config = dict(
    n_layer=10,
    d_model=224,
    n_head=7,
    n_kv_head=7,
    head_dim=32,
    d_mlp=448,
    vocab_size=1711,
    activation='reglu',
    norm='rmsnorm',
    norm_place='pre',
    norm_eps=1e-05,
    positions='rope',
    rope_base=10000.0,
    rope_fraction=1.0,
    qk_norm=True,
    attn_scale=0.214,
    bias='none',
    tie_embeddings=False,
    parallel_block=False,
    extras=['capped logits'],
    init='uniform',
    init_std_qkv=0.0527,
    init_std_o=0.0,
    init_std_up=0.0527,
    init_std_down=0.0,
    optimizer='adamw',
    lr=0.00168,
    beta1=0.95,
    beta2=0.99,
    weight_decay=0.23,
    lr_head=0.00946,
    warmup_steps=288,
    schedule='wsd',
    decay_fraction=1.0,
    decay_shape='linear',
    final_lr_fraction=0.0,
    batch_tokens=32768,
    seq_len=256,
    doc_mask=False,
    train_tokens=192200000,
    steps=5866,
    dataset='wikipedia_en',
)
Each number is 200 + 20 x the weight over its row's rms, rounded and kept within 0 to 999. Layers, rows and columns count from 0. The size before them is the row's rms in percent of the matrix's.

# v: layer 6 attention value, 224x224, rms 0.0662, rows 174-189, columns 0-223
# o: layer 6 attention output (transposed), 224x224, rms 0.0599, rows 174-188, columns 0-223
v174,094,157,193,202,141,228,198,186,192,157,213,201,187,225,207,222,203,214,201,237,201,204,201,174,192,209,182,213,221,205,202,203,201,200,196,215,190,204,211,167,184,219,187,162,171,185,189,203,208,210,193,212,179,211,191,221,212,214,228,169,198,211,232,218,197,197,208,153,201,189,212,219,206,188,183,224,215,201,212,213,178,214,178,221,214,201,189,214,232,163,183,166,180,161,157,192,207,193,187,188,210,195,172,194,178,231,207,173,188,213,201,219,182,161,203,212,211,209,229,178,194,188,214,236,178,210,184,166,213,246,187,212,217,193,206,217,194,214,167,196,205,167,217,202,167,211,176,207,176,190,180,190,184,191,201,220,229,230,210,172,239,181,164,219,160,198,225,243,190,195,220,208,222,200,234,217,227,176,206,172,201,230,214,201,219,189,203,237,177,200,175,185,218,184,220,229,172,185,209,186,188,219,210,193,174,196,174,195,199,187,177,168,222,175,182,219,219,215,201,211,244,213,200,209,197
o174,090,193,275,218,187,199,181,229,212,196,173,205,208,165,205,204,222,201,214,201,215,192,233,252,227,212,208,202,209,220,207,224,191,200,196,183,255,194,199,194,180,199,197,225,218,179,218,186,190,208,216,205,189,200,201,167,213,167,219,234,186,229,166,172,213,180,207,203,173,184,221,169,192,233,179,196,206,193,193,228,196,204,177,201,195,180,230,199,183,216,234,163,244,237,241,212,229,216,172,195,205,233,204,178,226,177,186,202,195,203,186,193,213,218,201,192,203,205,174,194,235,182,211,207,191,199,189,240,206,218,233,200,225,202,182,207,223,234,235,206,203,206,202,178,191,170,210,186,202,212,191,214,186,213,203,182,194,202,180,198,187,207,199,187,213,204,167,191,197,212,214,222,236,200,201,204,201,192,240,213,201,164,215,225,182,178,208,232,184,212,198,206,188,207,199,201,177,210,190,203,205,183,199,230,172,223,233,191,216,237,202,238,195,166,225,196,230,179,177,158,174,218,170,203,186
v175,089,196,213,171,207,191,173,210,195,157,192,201,178,208,203,227,223,197,205,205,212,198,191,213,213,188,231,189,201,191,203,203,172,198,173,203,202,193,170,149,212,199,192,240,205,214,216,194,194,206,199,232,177,197,184,212,218,161,136,184,192,210,205,208,221,208,161,232,177,209,211,168,201,200,187,219,208,170,189,199,203,225,210,186,196,212,215,216,196,202,177,162,185,182,176,183,185,181,173,212,202,181,199,197,187,186,206,207,227,194,189,229,206,207,211,249,221,197,234,224,172,197,245,189,186,159,207,171,188,213,202,226,183,182,222,237,171,167,195,220,210,174,205,238,233,208,226,204,210,229,197,216,173,193,218,194,180,194,187,204,210,256,166,234,203,190,235,201,209,193,221,180,200,198,209,205,203,231,244,204,224,207,197,212,191,246,158,216,198,199,199,167,171,213,238,197,200,212,236,213,196,200,227,202,176,201,179,203,206,190,196,196,195,223,232,228,189,175,224,207,188,209,204,199,182
o175,086,197,172,229,210,158,215,235,159,222,202,224,159,215,187,210,175,207,213,184,233,194,224,188,197,203,236,215,204,204,202,196,176,211,222,175,226,211,215,186,230,209,200,172,177,211,167,204,197,238,178,165,176,230,210,184,189,219,268,191,218,177,230,166,164,220,191,215,197,183,154,203,172,177,171,208,212,193,202,211,201,171,185,191,179,182,196,196,209,216,217,194,188,193,180,191,210,179,211,207,206,230,212,214,215,219,217,220,189,168,210,194,198,217,193,203,166,195,231,203,202,184,187,163,212,222,223,180,229,207,196,204,207,216,219,175,211,212,215,193,213,210,200,194,178,208,179,161,203,173,177,201,200,220,198,194,200,148,233,192,218,176,231,194,207,210,160,206,180,216,205,239,187,193,186,196,211,198,158,195,213,206,210,209,204,194,197,206,201,164,220,229,211,159,195,207,199,198,230,184,193,178,220,189,187,224,190,180,180,169,206,183,213,204,145,172,184,202,216,188,211,198,201,187,224
v176,105,204,199,211,211,203,210,174,182,226,184,198,215,225,216,199,218,192,202,214,196,203,190,194,227,186,230,213,196,184,219,214,194,214,199,211,165,219,207,197,212,211,202,200,179,182,191,203,159,229,218,214,178,197,191,191,176,189,176,175,187,220,201,196,222,197,185,227,256,200,191,219,172,237,200,225,198,206,212,221,174,185,238,203,194,229,189,189,193,211,203,225,176,220,214,193,201,219,205,179,175,185,217,183,190,195,213,208,236,204,187,235,189,201,221,200,208,154,213,206,184,216,243,219,271,206,209,185,195,151,187,223,181,202,192,221,207,169,209,191,148,181,180,200,187,206,201,226,194,182,195,213,182,209,200,222,170,209,188,184,154,224,214,189,209,228,189,209,204,171,189,198,175,200,183,232,219,196,193,199,200,164,196,224,215,233,229,169,165,209,184,156,248,191,223,189,189,207,191,183,203,219,181,233,221,211,198,186,211,225,169,214,158,204,173,165,210,200,192,229,173,195,176,218,197
o176,108,215,213,203,198,230,230,208,216,199,203,205,211,205,182,197,197,212,202,179,201,158,180,214,231,196,200,197,213,177,184,190,199,238,223,183,193,188,214,221,213,214,189,171,200,236,215,197,178,198,151,181,195,253,184,210,195,197,183,215,200,157,226,174,173,184,206,207,194,194,170,187,209,148,179,206,243,214,207,195,192,187,199,212,218,160,255,222,204,194,230,237,206,182,192,185,222,186,212,210,211,183,206,219,185,205,190,192,169,203,212,189,188,174,185,205,213,183,176,226,203,224,202,180,206,209,201,232,187,183,242,196,176,229,198,195,200,213,202,187,205,192,222,198,214,169,187,228,196,182,187,227,199,190,182,176,185,200,207,236,186,195,207,206,205,166,221,202,175,193,217,220,181,235,187,185,196,169,175,193,179,244,206,182,169,224,210,155,236,140,188,217,207,177,178,210,205,189,199,203,219,175,197,161,161,171,174,232,210,200,215,180,208,185,219,196,203,222,216,183,220,203,224,198,199
v177,101,224,187,190,146,215,206,195,190,161,182,232,197,187,200,215,191,206,182,242,177,192,175,186,177,199,179,192,225,200,188,185,222,212,176,204,170,177,210,231,205,205,210,185,151,172,200,194,198,203,228,194,238,179,197,195,177,203,165,184,190,216,216,201,219,202,146,206,186,187,219,204,212,218,212,200,203,217,235,205,165,187,197,207,204,191,200,228,166,150,175,213,217,200,216,185,182,198,214,177,221,185,229,219,234,229,195,185,194,193,205,178,173,161,165,176,180,170,164,187,192,224,243,211,202,195,203,206,215,218,205,177,209,195,197,195,171,205,236,198,170,176,211,181,198,215,203,193,192,194,221,176,199,182,206,184,212,191,189,222,168,199,161,207,176,168,203,209,223,187,218,209,176,192,198,182,201,164,168,186,179,184,197,217,192,215,205,232,194,217,222,176,219,185,224,228,213,215,164,206,172,224,216,169,176,177,189,216,164,205,173,233,213,203,203,217,226,208,183,192,219,201,209,167,183
o177,101,187,206,223,212,226,155,207,217,168,196,219,210,209,227,192,218,192,220,196,237,202,218,244,239,205,216,182,212,166,198,171,224,184,230,199,215,201,216,184,207,229,159,205,227,209,192,187,201,199,204,191,192,214,194,214,249,196,190,217,166,243,185,236,192,222,210,191,209,196,202,212,183,207,208,196,171,176,212,193,203,201,194,201,200,187,174,207,189,195,230,187,172,207,208,206,188,203,194,208,206,232,159,200,228,207,202,187,188,218,208,218,224,226,186,234,233,183,197,186,188,184,175,224,213,220,179,228,184,203,212,212,194,197,214,228,173,217,192,212,176,235,210,165,203,175,215,173,168,173,168,231,196,193,206,182,194,193,195,205,207,191,175,191,206,213,214,217,217,221,229,182,230,220,171,218,203,188,234,183,158,184,189,211,183,210,186,193,220,168,219,204,169,206,163,207,198,252,205,207,210,161,211,199,216,195,201,198,203,237,192,173,180,194,213,235,235,182,224,204,174,199,149,183,233
v178,098,204,214,200,215,216,245,177,196,186,200,201,190,226,197,190,203,208,216,225,208,214,179,188,187,246,153,183,185,203,185,226,218,225,214,188,200,184,200,227,198,189,240,191,157,199,197,194,234,177,206,206,192,170,192,164,186,240,209,206,242,230,190,175,163,166,181,179,204,181,248,200,194,195,203,206,227,205,220,180,209,170,176,187,225,192,179,224,205,166,207,210,225,199,173,182,173,213,195,183,229,229,185,220,219,176,220,188,200,224,219,188,198,208,189,156,196,196,192,194,214,199,222,228,210,216,199,250,175,218,197,173,194,204,219,177,203,202,217,198,180,232,173,168,174,197,210,186,204,153,244,199,203,195,197,165,225,163,209,188,197,163,203,188,185,190,189,171,190,188,206,209,190,166,195,180,204,185,198,201,187,170,190,168,193,204,205,220,182,190,214,193,212,220,178,222,220,176,217,207,205,237,242,182,189,211,169,205,207,212,191,252,211,194,202,197,202,225,180,201,186,207,193,210,200
o178,101,187,196,191,203,201,156,203,207,187,160,193,223,195,217,197,201,195,181,214,195,183,203,176,216,187,221,206,221,200,197,186,208,163,194,224,179,179,212,197,193,201,177,224,221,213,233,193,239,203,207,187,209,195,229,193,221,208,174,212,202,220,151,255,209,221,218,215,192,192,214,210,222,207,226,164,166,191,207,193,212,210,184,209,223,235,176,222,197,209,197,222,193,199,227,205,190,225,195,199,169,219,235,178,194,193,217,173,205,220,208,194,192,222,223,210,222,195,190,179,223,203,183,228,186,200,191,217,191,164,205,199,196,199,182,222,166,165,180,212,142,212,198,199,213,205,254,230,193,221,178,232,177,221,206,222,203,213,191,202,216,263,204,178,206,219,216,201,237,177,180,188,229,203,205,224,213,197,217,211,172,201,194,234,189,215,223,210,218,211,223,198,161,246,204,168,195,226,190,184,199,199,174,209,206,205,209,224,213,196,228,179,185,208,201,271,214,198,206,222,201,199,174,210,199
v179,103,186,203,206,164,209,222,228,200,230,196,159,228,189,205,204,226,202,214,221,149,204,206,190,205,194,218,218,234,161,197,192,228,187,178,222,179,208,215,180,193,203,215,195,232,193,211,172,169,209,189,196,221,186,218,214,188,142,149,144,188,181,212,205,200,230,185,231,229,192,178,187,172,188,188,198,205,192,221,178,176,216,219,208,222,203,205,224,178,215,169,203,202,176,192,209,209,216,203,204,164,196,229,205,204,200,180,179,217,201,202,217,173,206,203,235,192,243,239,167,208,144,193,207,175,191,190,194,180,199,213,251,211,200,192,221,179,163,191,208,215,193,185,222,217,224,194,218,190,219,170,172,180,170,212,219,212,225,209,197,182,221,155,212,188,209,232,188,192,216,210,203,204,227,216,193,207,206,226,205,202,231,187,196,215,204,209,208,179,206,210,175,215,191,235,194,172,197,195,195,167,192,176,221,187,208,188,188,222,224,185,178,195,181,194,220,201,187,180,210,204,222,158,199,202
o179,099,194,231,216,182,202,202,214,218,180,194,228,168,248,173,202,195,190,210,198,213,222,201,244,224,230,190,194,165,212,198,214,203,215,199,150,236,177,188,177,203,210,204,190,174,187,183,198,185,211,204,175,196,256,179,193,203,191,235,217,214,179,202,190,147,184,194,181,171,198,196,174,178,173,184,197,223,179,201,214,187,198,195,193,188,209,220,201,202,201,222,189,182,182,187,230,237,176,198,220,224,192,195,218,226,189,174,191,160,205,187,168,194,208,175,184,222,195,194,223,202,218,208,204,247,213,228,201,199,226,212,183,207,204,214,173,238,224,238,183,207,196,185,164,179,165,134,195,197,201,211,214,196,228,206,200,191,146,208,200,200,188,232,215,224,190,182,227,201,209,225,203,192,208,181,193,198,190,180,185,164,185,208,202,194,189,204,227,196,207,189,226,205,175,187,212,169,189,220,182,228,196,217,195,165,194,228,195,206,244,196,196,196,193,177,174,209,200,167,189,177,211,218,178,220
v180,097,182,197,193,180,224,200,202,213,209,182,186,199,161,203,155,204,205,216,208,185,214,224,196,195,201,180,190,237,176,182,136,210,205,206,213,223,191,219,207,186,206,193,205,187,209,208,205,206,209,202,187,205,183,153,202,179,211,210,206,141,226,229,177,221,191,209,195,210,175,218,230,208,204,233,163,200,196,209,204,203,192,188,215,171,210,198,229,187,208,222,208,205,203,218,213,214,172,209,198,200,209,197,202,229,228,173,197,194,210,196,220,191,194,157,190,212,228,186,168,177,204,203,189,175,202,182,162,230,171,192,212,225,211,182,191,199,182,187,200,179,190,176,177,206,205,219,173,220,214,243,182,217,195,200,144,182,221,212,253,200,160,180,187,178,176,198,208,199,170,199,221,188,194,191,183,170,143,163,209,217,174,218,233,191,192,191,195,200,188,209,184,182,221,175,214,215,180,215,159,166,187,192,169,214,208,211,198,193,187,213,200,214,197,214,164,189,214,193,171,256,177,203,190,206
o180,099,206,163,210,195,198,180,164,230,208,224,202,222,208,196,183,235,193,207,230,201,212,215,205,199,159,194,196,205,212,195,200,211,229,216,209,192,229,195,192,207,200,182,226,235,189,187,175,221,164,201,191,172,200,198,217,208,177,187,194,218,219,206,205,228,207,168,203,203,218,213,191,178,188,208,192,185,207,195,202,199,219,185,190,208,188,198,204,204,208,199,187,196,173,182,183,219,213,236,205,228,185,172,181,253,215,208,202,200,167,183,214,162,209,237,182,214,178,199,207,162,178,193,218,220,235,166,192,157,213,193,213,217,211,202,199,194,195,203,189,197,194,204,170,208,214,202,195,171,172,200,192,211,197,186,219,239,196,201,163,194,221,180,205,174,223,210,203,208,220,202,161,182,182,186,209,192,180,249,177,141,199,124,185,201,198,205,177,208,214,178,202,170,188,197,169,192,246,203,224,186,195,195,195,213,218,220,208,201,264,187,185,193,201,215,212,235,168,190,211,186,174,157,184,225
v181,101,206,183,247,208,213,192,182,178,223,228,216,180,204,203,206,184,181,206,193,196,186,204,232,194,208,205,203,203,244,187,192,194,205,174,193,209,197,217,238,191,191,209,181,187,155,196,198,196,181,199,215,201,183,211,202,172,197,196,182,218,198,196,160,196,224,242,176,170,194,216,211,187,216,182,210,187,212,189,174,187,198,225,191,214,213,172,232,181,206,193,205,204,210,212,190,184,152,189,175,195,226,165,212,165,191,192,176,204,180,201,184,176,198,231,207,210,185,232,217,176,150,221,190,160,189,191,219,214,207,219,202,193,197,197,212,195,194,227,156,239,198,210,212,241,179,220,190,197,196,229,171,215,227,192,214,160,212,179,173,197,159,218,202,235,212,192,186,173,228,245,188,235,184,208,203,244,222,196,194,211,229,208,182,199,211,192,187,209,208,200,198,196,223,183,184,195,201,230,224,218,225,210,222,213,209,168,209,221,161,198,215,241,194,221,239,162,176,212,202,213,195,186,242,211
o181,096,173,227,225,180,158,207,194,214,187,200,213,205,201,239,203,216,180,218,214,195,213,183,199,226,202,258,203,160,202,247,204,168,205,219,196,171,202,229,190,195,189,201,223,199,220,201,192,208,201,155,192,213,198,243,200,161,222,207,197,204,205,167,198,213,174,178,216,177,173,223,203,190,207,195,213,191,206,179,178,200,176,200,196,184,195,200,170,242,199,183,209,194,207,187,237,231,241,209,183,177,210,236,198,200,191,220,229,213,180,220,180,223,215,186,180,220,154,199,174,242,212,183,184,194,190,227,170,239,201,186,173,221,201,177,208,208,200,184,188,198,166,211,206,205,249,194,191,204,186,180,214,203,197,188,213,209,212,255,206,200,236,211,208,223,148,180,184,207,198,185,224,192,190,212,194,183,207,195,226,209,202,210,191,198,202,165,223,183,225,217,203,204,224,176,198,166,194,199,205,201,213,208,190,184,188,221,198,190,210,224,214,242,221,213,178,225,222,188,214,166,178,239,182,196
v182,098,228,214,237,192,197,225,166,221,211,204,198,223,209,188,204,213,161,218,189,193,214,167,193,217,190,197,200,189,215,211,225,224,188,220,207,213,210,202,202,176,245,221,175,199,179,195,196,175,187,156,222,236,220,204,212,211,222,228,187,198,200,199,193,181,216,213,209,192,183,227,216,192,199,183,190,213,219,219,169,186,200,198,194,222,191,185,198,196,177,181,196,197,199,216,203,218,188,205,190,237,227,184,247,157,191,190,177,165,194,203,189,221,172,202,198,235,236,179,196,201,172,201,223,183,181,215,203,220,266,197,209,209,178,214,161,226,249,229,203,239,189,180,169,227,182,208,201,184,171,201,166,211,179,171,172,191,228,201,203,197,152,186,197,187,193,206,188,218,229,187,206,231,189,219,194,199,181,188,221,194,234,215,186,198,178,203,200,231,179,214,201,210,210,165,195,190,218,204,201,212,230,196,251,185,188,176,215,193,191,251,181,212,176,180,174,181,205,202,175,182,191,200,226,200
o182,098,219,193,186,166,199,174,187,209,201,197,184,218,194,242,190,196,161,198,220,188,225,218,218,188,215,189,178,185,209,207,193,230,183,174,166,163,190,203,217,191,216,199,231,200,216,229,171,228,186,213,177,202,178,207,168,165,214,170,211,219,247,161,213,229,198,217,197,199,208,245,203,193,234,202,171,184,183,181,199,216,176,196,197,186,205,196,166,177,178,217,170,196,207,221,227,205,243,180,231,168,197,237,176,218,209,172,225,209,205,225,190,186,201,226,220,217,169,197,179,220,231,199,211,184,184,234,203,224,192,198,215,154,205,194,207,214,190,158,184,193,187,204,207,186,234,177,180,201,205,222,206,161,221,204,204,196,218,195,219,194,194,205,222,202,167,205,172,217,212,213,187,220,173,198,215,170,222,200,189,203,156,203,218,212,202,187,223,190,241,195,187,178,231,194,212,187,196,182,219,207,194,203,209,199,208,203,218,200,229,177,228,198,199,260,230,216,215,166,221,197,192,184,201,214
v183,093,190,194,223,196,247,208,179,202,191,196,201,208,199,190,193,205,225,171,218,193,216,208,187,195,239,190,215,207,207,181,180,200,233,192,196,207,226,224,216,211,191,199,206,186,182,181,204,208,207,181,208,211,182,221,206,196,228,192,227,217,175,185,193,177,199,209,157,175,199,214,236,211,209,195,192,248,217,217,220,208,181,156,185,184,196,192,212,195,155,193,226,229,191,196,195,207,194,245,189,207,205,186,232,187,203,153,176,224,206,223,209,187,222,210,167,196,236,221,178,194,187,212,211,204,209,205,216,189,183,232,200,186,199,190,179,173,220,196,183,181,191,192,197,196,195,196,195,192,158,210,209,191,239,181,218,162,181,217,148,197,131,225,186,205,218,178,201,172,200,219,185,207,182,220,182,205,158,186,201,199,172,165,228,143,157,217,208,211,218,213,227,194,186,205,225,186,186,196,215,212,200,224,177,227,197,182,175,205,173,231,199,214,173,179,183,196,218,229,212,183,184,232,225,194
o183,088,198,247,218,202,180,199,202,215,209,191,230,189,183,222,211,220,172,182,204,170,180,193,222,246,178,193,215,188,221,239,212,178,188,200,214,189,204,205,193,198,171,160,197,203,211,214,206,208,174,166,223,227,170,209,234,186,178,196,218,189,229,123,225,232,195,215,188,186,215,198,166,218,199,235,199,180,200,204,189,213,218,198,229,194,211,198,207,217,222,179,193,195,211,208,216,192,222,205,172,205,196,231,178,201,149,209,216,191,202,200,215,215,179,209,187,198,194,167,196,217,192,181,192,178,190,191,228,187,195,205,189,208,203,167,256,199,195,208,201,188,176,202,211,190,223,239,243,195,203,201,198,204,188,200,178,194,247,173,197,194,242,181,192,222,179,211,198,207,174,190,179,197,231,197,196,191,224,234,198,220,187,214,230,207,210,201,188,190,213,179,156,178,229,208,182,205,213,180,202,209,218,175,208,201,218,247,225,210,219,204,208,210,194,224,247,240,179,194,215,178,220,200,213,172
v184,094,176,215,199,202,187,171,234,207,186,176,198,224,225,189,201,212,175,259,201,207,215,194,198,203,186,223,158,198,205,180,176,207,202,191,219,235,173,179,187,193,208,203,190,222,224,237,206,239,199,219,181,194,203,203,205,189,219,187,180,193,179,205,207,182,171,210,192,179,222,141,200,194,168,213,197,167,150,152,199,181,213,209,180,193,160,174,174,204,202,211,196,188,162,184,181,220,205,181,191,192,190,193,198,178,228,175,209,171,222,197,215,192,230,185,237,203,204,222,184,204,209,195,207,171,193,189,156,209,194,245,160,218,171,214,219,210,208,193,185,216,191,188,186,223,222,146,210,189,217,218,208,213,209,209,209,198,196,208,190,256,216,166,205,229,193,201,188,196,211,218,195,237,201,185,190,209,192,190,197,217,207,204,195,202,214,190,213,232,224,186,185,186,210,211,197,179,179,224,230,211,172,198,183,197,179,188,178,183,238,150,189,217,196,246,223,185,193,209,204,202,193,199,183,211
o184,097,184,202,185,238,188,195,212,184,215,196,195,172,194,171,173,195,194,194,174,214,221,201,173,164,197,179,232,205,220,220,188,199,204,216,177,206,199,221,176,173,167,246,191,209,179,200,207,233,210,192,211,235,201,174,186,197,190,190,202,215,177,212,193,175,200,208,227,192,157,209,207,195,218,213,193,206,189,210,214,183,202,207,198,167,195,194,181,216,208,178,223,192,229,183,208,223,200,231,175,193,225,191,177,235,226,215,216,195,181,234,157,232,176,210,183,199,225,190,186,191,194,180,182,230,210,167,166,195,240,178,203,224,195,231,180,214,213,213,198,208,197,207,194,195,184,185,208,206,206,218,177,208,205,214,204,204,169,203,157,218,191,230,177,178,234,161,192,210,197,189,219,219,179,213,231,220,223,220,189,162,206,202,209,169,190,209,215,158,198,214,207,194,192,228,200,170,203,211,200,206,220,212,276,217,228,179,188,175,176,193,199,203,219,157,151,195,183,192,178,177,212,228,224,181
v185,103,198,217,211,202,170,212,188,214,210,220,178,227,162,204,162,182,186,229,182,218,190,246,203,191,209,162,197,226,190,204,205,217,226,215,188,211,175,200,239,182,177,199,209,237,261,192,184,214,191,207,194,195,263,219,202,205,184,240,221,222,191,197,209,205,225,192,201,186,204,200,183,203,207,185,198,201,212,189,182,194,219,200,200,228,213,207,185,186,192,251,193,216,220,185,215,203,162,192,219,191,211,195,241,179,226,202,195,228,177,193,172,234,182,222,233,208,222,183,201,226,192,188,208,215,183,224,209,196,179,162,205,219,202,190,193,192,203,219,209,261,203,200,241,195,167,172,203,174,206,229,230,195,231,181,192,195,177,193,171,180,197,216,212,225,198,215,208,179,195,178,188,207,172,220,173,202,250,213,227,211,203,229,190,189,186,193,218,220,178,194,209,188,184,165,189,194,221,186,236,215,212,216,197,208,178,205,229,179,212,193,228,199,210,190,200,199,161,209,167,169,209,181,200,210
o185,104,211,185,216,190,216,220,190,194,210,226,171,153,204,240,210,196,222,183,180,160,215,219,176,178,231,197,167,201,216,186,228,204,183,171,177,174,240,181,195,202,200,204,198,188,188,197,201,213,223,239,200,184,185,176,205,211,218,201,167,211,194,218,218,205,209,161,172,189,203,231,216,204,198,205,209,201,177,204,164,214,201,216,191,198,246,187,172,173,194,183,221,186,174,181,220,201,225,178,198,188,217,232,198,171,186,191,205,194,193,202,208,226,208,239,210,191,185,245,173,184,215,234,188,169,186,264,197,203,200,169,188,189,181,201,174,194,173,191,180,193,189,183,202,185,241,184,199,222,197,216,205,235,202,214,184,208,212,195,161,215,203,239,195,215,221,207,203,202,177,171,198,197,192,196,182,192,199,188,209,247,190,191,194,212,195,197,199,204,233,218,197,202,199,230,175,208,158,185,194,202,221,251,232,198,210,227,200,234,203,208,231,225,196,239,175,187,218,178,224,187,182,233,189,203
v186,098,189,195,188,204,193,200,169,180,199,203,214,213,164,210,241,214,223,218,213,170,225,160,184,229,194,176,222,166,213,194,206,225,205,209,201,187,221,205,188,219,193,203,199,185,196,215,206,201,218,219,202,195,201,184,181,217,200,238,173,245,207,164,215,197,185,208,216,251,211,188,252,202,208,179,211,205,190,187,188,203,150,182,202,240,197,181,191,201,197,197,211,205,191,183,178,203,234,198,209,225,169,212,199,242,182,219,198,184,174,223,183,211,228,182,217,199,191,217,240,201,178,171,213,264,207,186,163,196,226,186,182,211,217,168,209,223,188,162,237,179,214,203,223,205,201,216,184,232,164,181,168,196,173,208,219,219,219,199,196,167,234,211,179,170,201,203,213,175,185,174,221,192,213,209,193,182,179,212,203,220,195,205,213,226,236,203,232,198,171,205,176,202,196,211,192,202,192,206,214,213,229,193,219,210,190,210,214,190,203,170,230,204,178,175,151,181,192,172,211,182,180,211,193,193
o186,095,206,210,193,208,230,244,239,212,168,177,170,220,201,203,190,210,220,196,235,199,165,187,197,205,220,189,187,204,242,188,174,208,197,204,236,235,180,180,205,209,231,197,198,194,180,236,215,175,171,181,206,183,211,204,194,209,205,178,249,190,209,181,174,187,218,218,211,222,204,197,210,228,183,190,202,230,208,196,202,192,197,178,212,213,204,214,224,172,192,198,219,242,197,203,178,187,211,192,223,173,211,197,156,196,218,166,190,191,214,215,191,172,157,168,205,174,221,223,210,238,190,237,188,207,231,203,200,189,185,218,173,171,186,203,221,220,190,219,189,175,169,193,162,199,168,193,223,208,221,201,206,189,212,198,179,179,202,168,220,217,192,186,201,206,206,246,174,208,165,252,192,211,200,213,240,229,211,178,172,169,238,198,197,216,208,222,209,214,196,199,194,197,206,193,190,183,161,208,175,204,199,201,203,184,202,198,207,211,168,197,199,150,203,247,226,168,193,201,215,195,208,180,201,207
v187,096,245,189,216,214,177,219,195,194,179,213,208,163,203,187,173,192,205,219,210,231,178,186,222,163,212,168,200,165,218,196,207,190,188,231,179,185,184,226,190,214,190,182,218,172,190,219,171,205,213,193,201,230,223,214,200,177,219,214,216,193,213,219,209,185,161,192,201,208,218,217,192,181,162,193,174,158,191,212,206,209,179,210,190,180,193,173,221,183,204,201,211,192,235,187,234,171,184,177,193,172,194,181,175,204,195,214,204,195,167,199,204,170,223,202,198,211,158,218,215,186,205,194,175,181,212,167,277,227,209,201,197,209,195,197,181,207,211,228,175,213,186,217,204,249,206,243,177,202,210,239,187,218,214,209,190,214,157,195,199,186,172,234,193,207,214,183,214,184,204,199,202,241,166,169,215,226,203,198,223,205,181,201,217,222,227,191,190,173,193,224,245,204,231,197,210,207,195,212,225,220,183,207,222,205,197,194,169,223,221,185,180,223,192,176,210,193,225,178,226,204,171,187,201,197
o187,096,169,205,195,217,201,185,193,193,203,204,210,251,217,187,220,181,233,164,184,188,179,214,170,187,184,258,191,186,216,202,177,182,183,194,250,184,220,240,192,190,184,226,216,194,219,210,218,221,215,210,203,183,192,216,210,170,216,185,185,212,179,195,205,209,161,198,226,212,185,177,190,204,210,213,200,177,205,177,195,230,226,181,191,245,196,188,216,206,169,195,245,216,221,185,180,182,191,231,168,209,199,200,216,204,204,224,174,241,216,170,177,193,235,197,185,210,175,210,154,196,199,188,184,221,194,209,179,197,195,196,167,219,188,172,166,200,177,191,227,182,195,177,162,227,216,209,198,216,224,178,203,197,222,185,224,220,191,218,191,204,206,187,212,198,168,200,184,211,197,172,192,166,214,246,187,178,200,198,238,163,240,215,177,167,207,176,210,176,202,200,215,223,225,195,223,216,225,204,222,168,203,172,165,201,212,192,187,190,207,216,204,208,224,199,185,207,216,217,224,192,200,215,185,167
v188,096,190,195,229,209,199,218,181,204,180,204,228,182,224,185,223,208,196,196,208,218,188,155,184,179,196,240,208,173,216,177,188,220,206,214,182,188,209,194,203,177,226,211,213,185,155,188,186,210,183,180,194,212,190,238,196,167,183,166,181,209,180,173,191,194,183,201,212,200,202,199,180,234,195,201,184,198,192,241,240,211,172,215,183,163,203,205,192,188,168,181,228,185,208,213,209,217,205,200,216,216,214,193,182,167,222,209,194,181,224,214,228,191,216,224,192,219,202,187,219,169,183,175,168,183,218,176,211,242,241,214,184,183,209,183,176,179,192,214,231,193,181,188,184,231,218,189,229,177,197,217,172,195,221,173,228,203,206,224,184,194,192,186,169,217,207,197,223,205,230,207,183,217,173,194,208,220,179,206,201,181,207,153,207,206,174,197,176,162,221,210,220,242,191,180,224,176,226,173,171,196,212,228,262,203,196,173,196,181,191,233,175,172,199,177,195,189,197,211,209,229,185,235,179,213
o188,096,203,221,171,205,188,211,206,207,205,171,200,227,207,175,206,142,206,178,189,173,192,199,218,195,184,163,179,185,161,245,172,188,163,206,207,199,169,230,191,215,191,209,244,217,225,197,190,192,181,179,206,204,176,201,187,181,176,141,228,216,223,184,230,217,179,201,223,229,199,211,163,226,201,221,166,183,211,184,202,199,197,206,179,223,175,229,219,210,189,194,179,159,200,208,202,181,166,205,213,194,210,183,219,221,175,187,206,220,223,231,216,191,214,179,193,210,201,177,212,195,224,192,170,200,170,215,201,193,209,230,225,211,197,193,202,182,206,193,201,213,186,183,206,211,192,211,213,228,191,193,169,215,184,164,204,169,195,205,227,209,171,204,202,216,168,187,219,203,204,204,171,194,195,237,223,168,222,189,200,178,213,212,224,170,213,152,202,170,206,173,202,179,208,211,257,212,229,206,201,209,178,204,173,228,209,216,221,181,192,191,211,224,199,176,200,231,232,202,197,194,208,189,240,183
v189,104,195,176,184,203,190,191,226,186,217,198,199,187,167,186,163,189,205,172,167,206,190,231,187,162,202,146,224,238,223,207,189,214,240,237,208,213,164,211,215,201,186,198,219,205,199,180,180,213,194,219,201,193,229,219,207,212,223,230,230,200,198,191,191,178,194,216,157,214,223,191,223,203,174,189,175,176,200,181,205,207,186,184,177,183,189,166,214,209,212,223,191,227,191,175,213,183,127,196,212,200,196,149,211,225,193,179,202,204,173,189,197,198,193,200,198,198,215,196,214,198,160,201,181,140,224,179,220,205,212,193,221,205,210,177,198,174,208,199,184,239,200,228,225,193,188,228,195,204,211,187,182,207,215,203,196,200,150,177,224,211,195,221,209,216,235,185,210,174,198,210,217,227,163,192,197,188,202,184,187,220,214,229,192,181,177,194,227,235,186,223,234,190,186,168,174,203,173,176,233,208,196,183,159,205,199,222,211,199,192,227,206,228,193,213,196,175,195,209,191,214,184,203,193,196